From a checkpoint of a small transformer trained on Wikipedia.
Size: width 576, MLP 2304 GELU, 58M parameters.
Architecture: biases, tied embeddings, ALiBi.
Training: a variant of Adam for these matrices, 1429M tokens, 10907 steps.
Each number is 500 + 50 x the weight over its row's rms, rounded and kept within 0 to 999. Layers, rows and columns count from 0. Numbers have three digits each. The size before them is the row's rms in percent of the matrix's.

# layer 4 MLP up, 2304x576, rms 0.0347, rows 1184-1205, columns 256-319
103:459537399497449550483472379461445372576451455384522566588524553497507534548486510431400535545552518414473544466562567462509542458524471507461601513519435513501608459523521567574543454490435502
092:428471418642537538522519481480502524471469443573433575592473545484500512509566509446533377477544514473449518370607452475595511483442513559557491489505528496516409489556538456530421533525527593
106:553495539589511506522497474514498490525520554601533530475503482547425469522545517489505485480390448554512541528586475491506493573471549463608561597511550564496439532492491431515442536449445431
094:484503416540551516457535540543457486554526567527496469473531511491531443472541482474547585472541504451542550511539570495466506441492465458506504553455534495520571515498505485535491506498516518
100:601464530518521361459513532429516528429546491554503441553458454486500429536522453502498376485530515508556479474520550497463470512508549415587475535510527481459511565580479499501536518557488448
097:508567487505416520430541550459504570463492574510437487538429521543481526604447491536595512447518523577474548455518560593519514430514435514416480489455562545494553548532476583475548534546548506
096:548545462446489507458535452538523440566495591391532586476531463459479490503517506436523533534479512400444517522413501574544389476522464430547458440559491489521489433562526477598447487518548581
092:545592540602495489535561547502502403566544487469554575463514455474425443435495398474572521558460537550471576534483554471452412486490526450595438453525571626536397471523573419594447416478516536
097:493516519544525527491493514469525424452537529459521478518468410478523522594564520541473414484459478481542488465360579556564522493542506515525579454494504583500473554437442419513392424468517430
106:478452442513542457484552567397530438457608522447531544531508507454493447580513527455521456499567477581482472469509551496545448445514528522604436639567550394504493504546465580473535457439499473
105:496504586449478532445450512518640498442565490572549455498525392509510414538577485502497493502516563534497494581493511580393546478437494458482574547522492382516442519523484509454422462570456536
100:480611464540484464392425532398532490548556472443494534521417438427471514567440488502496512455542435552486452492484562387587505539455503537465576475474482513499586549451543485477522461430436441
086:510476451534477492383504514503439497459560524521534574559526555452450495531521514481477584534428448474501462463505535541485481471533511505490594545481539512540497446501521473437539474528452496
114:488496503542518563499505488505407533463480454490533589471500504492525519489528531536434445448516459513493595493452530454508588513457502456498550469538505588501491471501464510568517504528454416
097:423505527390462450527523536454469525560502463509542561548398488484511412432531522544556543442484557580508528494470569535430538458514489527556468447481582517501442470572522510524519604545479556
101:502500515486491552482526441592496446472530524445517414528530513429532496503534558465495583517471626524498552526514515587552547471531514511490492492498532583453518557465479537430497458548479504
105:459546461466501474432539474494427491545517493535556480514523514472537517497536498444580499538567559462445547523603472536524554542479593411458509517505565470484434473464538552478528519513533450
099:361608496489507470454572495516503492451512470558344543571451471535518399536447510474568501410458475488530462432481599488475483422525523504581431638462531596514539488497489490512461484498477460
089:506473473482505542540426462517537552432422477543480527492482524507602528588440499527418502522579519476457572506616504530456488520559586408524461487496527525414454542438448492471504451564468478
096:461585572483500536522549515543507575533611614572431536519486525550421474460489461525472492475489579526468447429571526572490463565492566541464393410439520525481514513385485440531418486450424576
102:543453527454502578444475437424521515507497540535441544444422513446565541608585561452437475497523488496478472494465580418531493504423592460461624523562446537527442441516506392456445496451468491
098:480485506501524524467501529538495527537556513576510554545498530554475587505519456416392553548475470497579465458446474539501597464489576535553478472560640485517454572396518533488577554585377517
# layer 4 MLP down (transposed), 2304x576, rms 0.0313, rows 1184-1204, columns 256-319
101:509453495515596616479480613477555521551497513534544490448550458579502395472523529542542467530453460448467462506513474478507471440465483566419523541512526475443489529426523466486451468470469478
104:483527448543507506344546533504552574528434567513548446420513512446478450501481491406560516521557455473476492512440457479557545473479492453524533541500485403270491599401506498504549455519436506
114:574520539502516511521488521569476579464536478534462517580411457480560499493512525546507575498397533554595539538459440500492569469519546491566490489411540509413583527403413500524525522427392491
092:531463502502491513502603415541471505480474405615558544499485528545552506515493539473526524449471497555513567459470497475561512594470440546524425446464418622413484466439471503458388444449480490
099:570420502515479536408513552482551563547435510452411481495520548520487482499496485545469592524456517431521521516454487467488427500538507516515557466461488494473462442459459533434567428476473548
100:480559482557442511514567466578499574581424462499413490490451563528420492498435585478467489449460493484516418515406523465509490464463592486528481473427537543349571553501529508503510442463531424
096:519537549516431486473388461463388467513438509589559542531483497490524424551476405558450524588454480503481408513515430464521521455471442465512477472465456463455458532507467604493577463580483516
093:474462548508554476573475560575580506540467447460477452491390507477418495580451422421531519444549513511471451465555566485505400562511470468469478454531435519458486381560501515454565533506521474
093:589515449511460539462544522502473478577428395454470528520477444436397416439469471521451466491485382479523468511514556513381503499462513413554524502477516598611486502465529518551481612523499477
100:557433517521481479485468490590559530471422505489453466489520472519467559443455477587476490528436447547543534474561466481529519581491480529542577456589456432515465467607453480489506539441529487
106:460528444573572566454531461529471543469498451418469548558506531525434437573515499451447408517561545519568530478456550494508445482397469452483570483569478497499540524394517361509556559483462473
098:487492477517479467472514470506511496438512505539502515430548544492462642577570547521526488553501484488493619483545467505551517426531486507556530456520484521512565538545472586426470574545513433
085:516455530545573566505585479507517555569442467535510539544528431468495544482458572483369453463445538533510513519523384492516498545578506484509452542504466540533482459486494518426548507560419508
118:521471466421524524506510467489564497557556598485452447545482464489477544487488420508499543554479560443508455528599563510525503548549508501466420469466451382477483494534473457479455522495520527
094:561440514347567556505531472548477434440508396515453568487516501426448544496529506432564484574510521560475527468451448573460453541527483514544483575562452508533507457534561534520506491407553489
099:522504399504495395479534527477542574471485662478392600541537460616546475506542515433484565453603449583621606477509509455480432474467472521465468417427526533456595528526518528434520548532517507
101:564536526468509456581529465443473471548536491446477580514486528584527477420514488552437498431465486500534396576436469507489403543456481530400514428479569532585548441609488531484456494457524526
099:593461479524473607552448540563553578465570552480442546506548431502551507452488474455471498575554496495523483556555399506468486504463538531445587538527483451374511458504495472438565536532485432
094:514650543417529528485465538494473568571440523425499366531556476557452356536553528517557500513489470432480501467513491445485567400532544509507419430515413507324491594476494468449438488537511433
100:614438492476514470529425515536502552504440568393543559455584498473494542507460477479438473469578417542449541513502563494498466490568482534602503441529471495420482565449543571525520493576513493
100:501530585519564550535522478372483520486479479442444543477430499555504587545492457604486491473518486466464465503455501429433451479612453515499479455473414497594444533438561522542524483437474404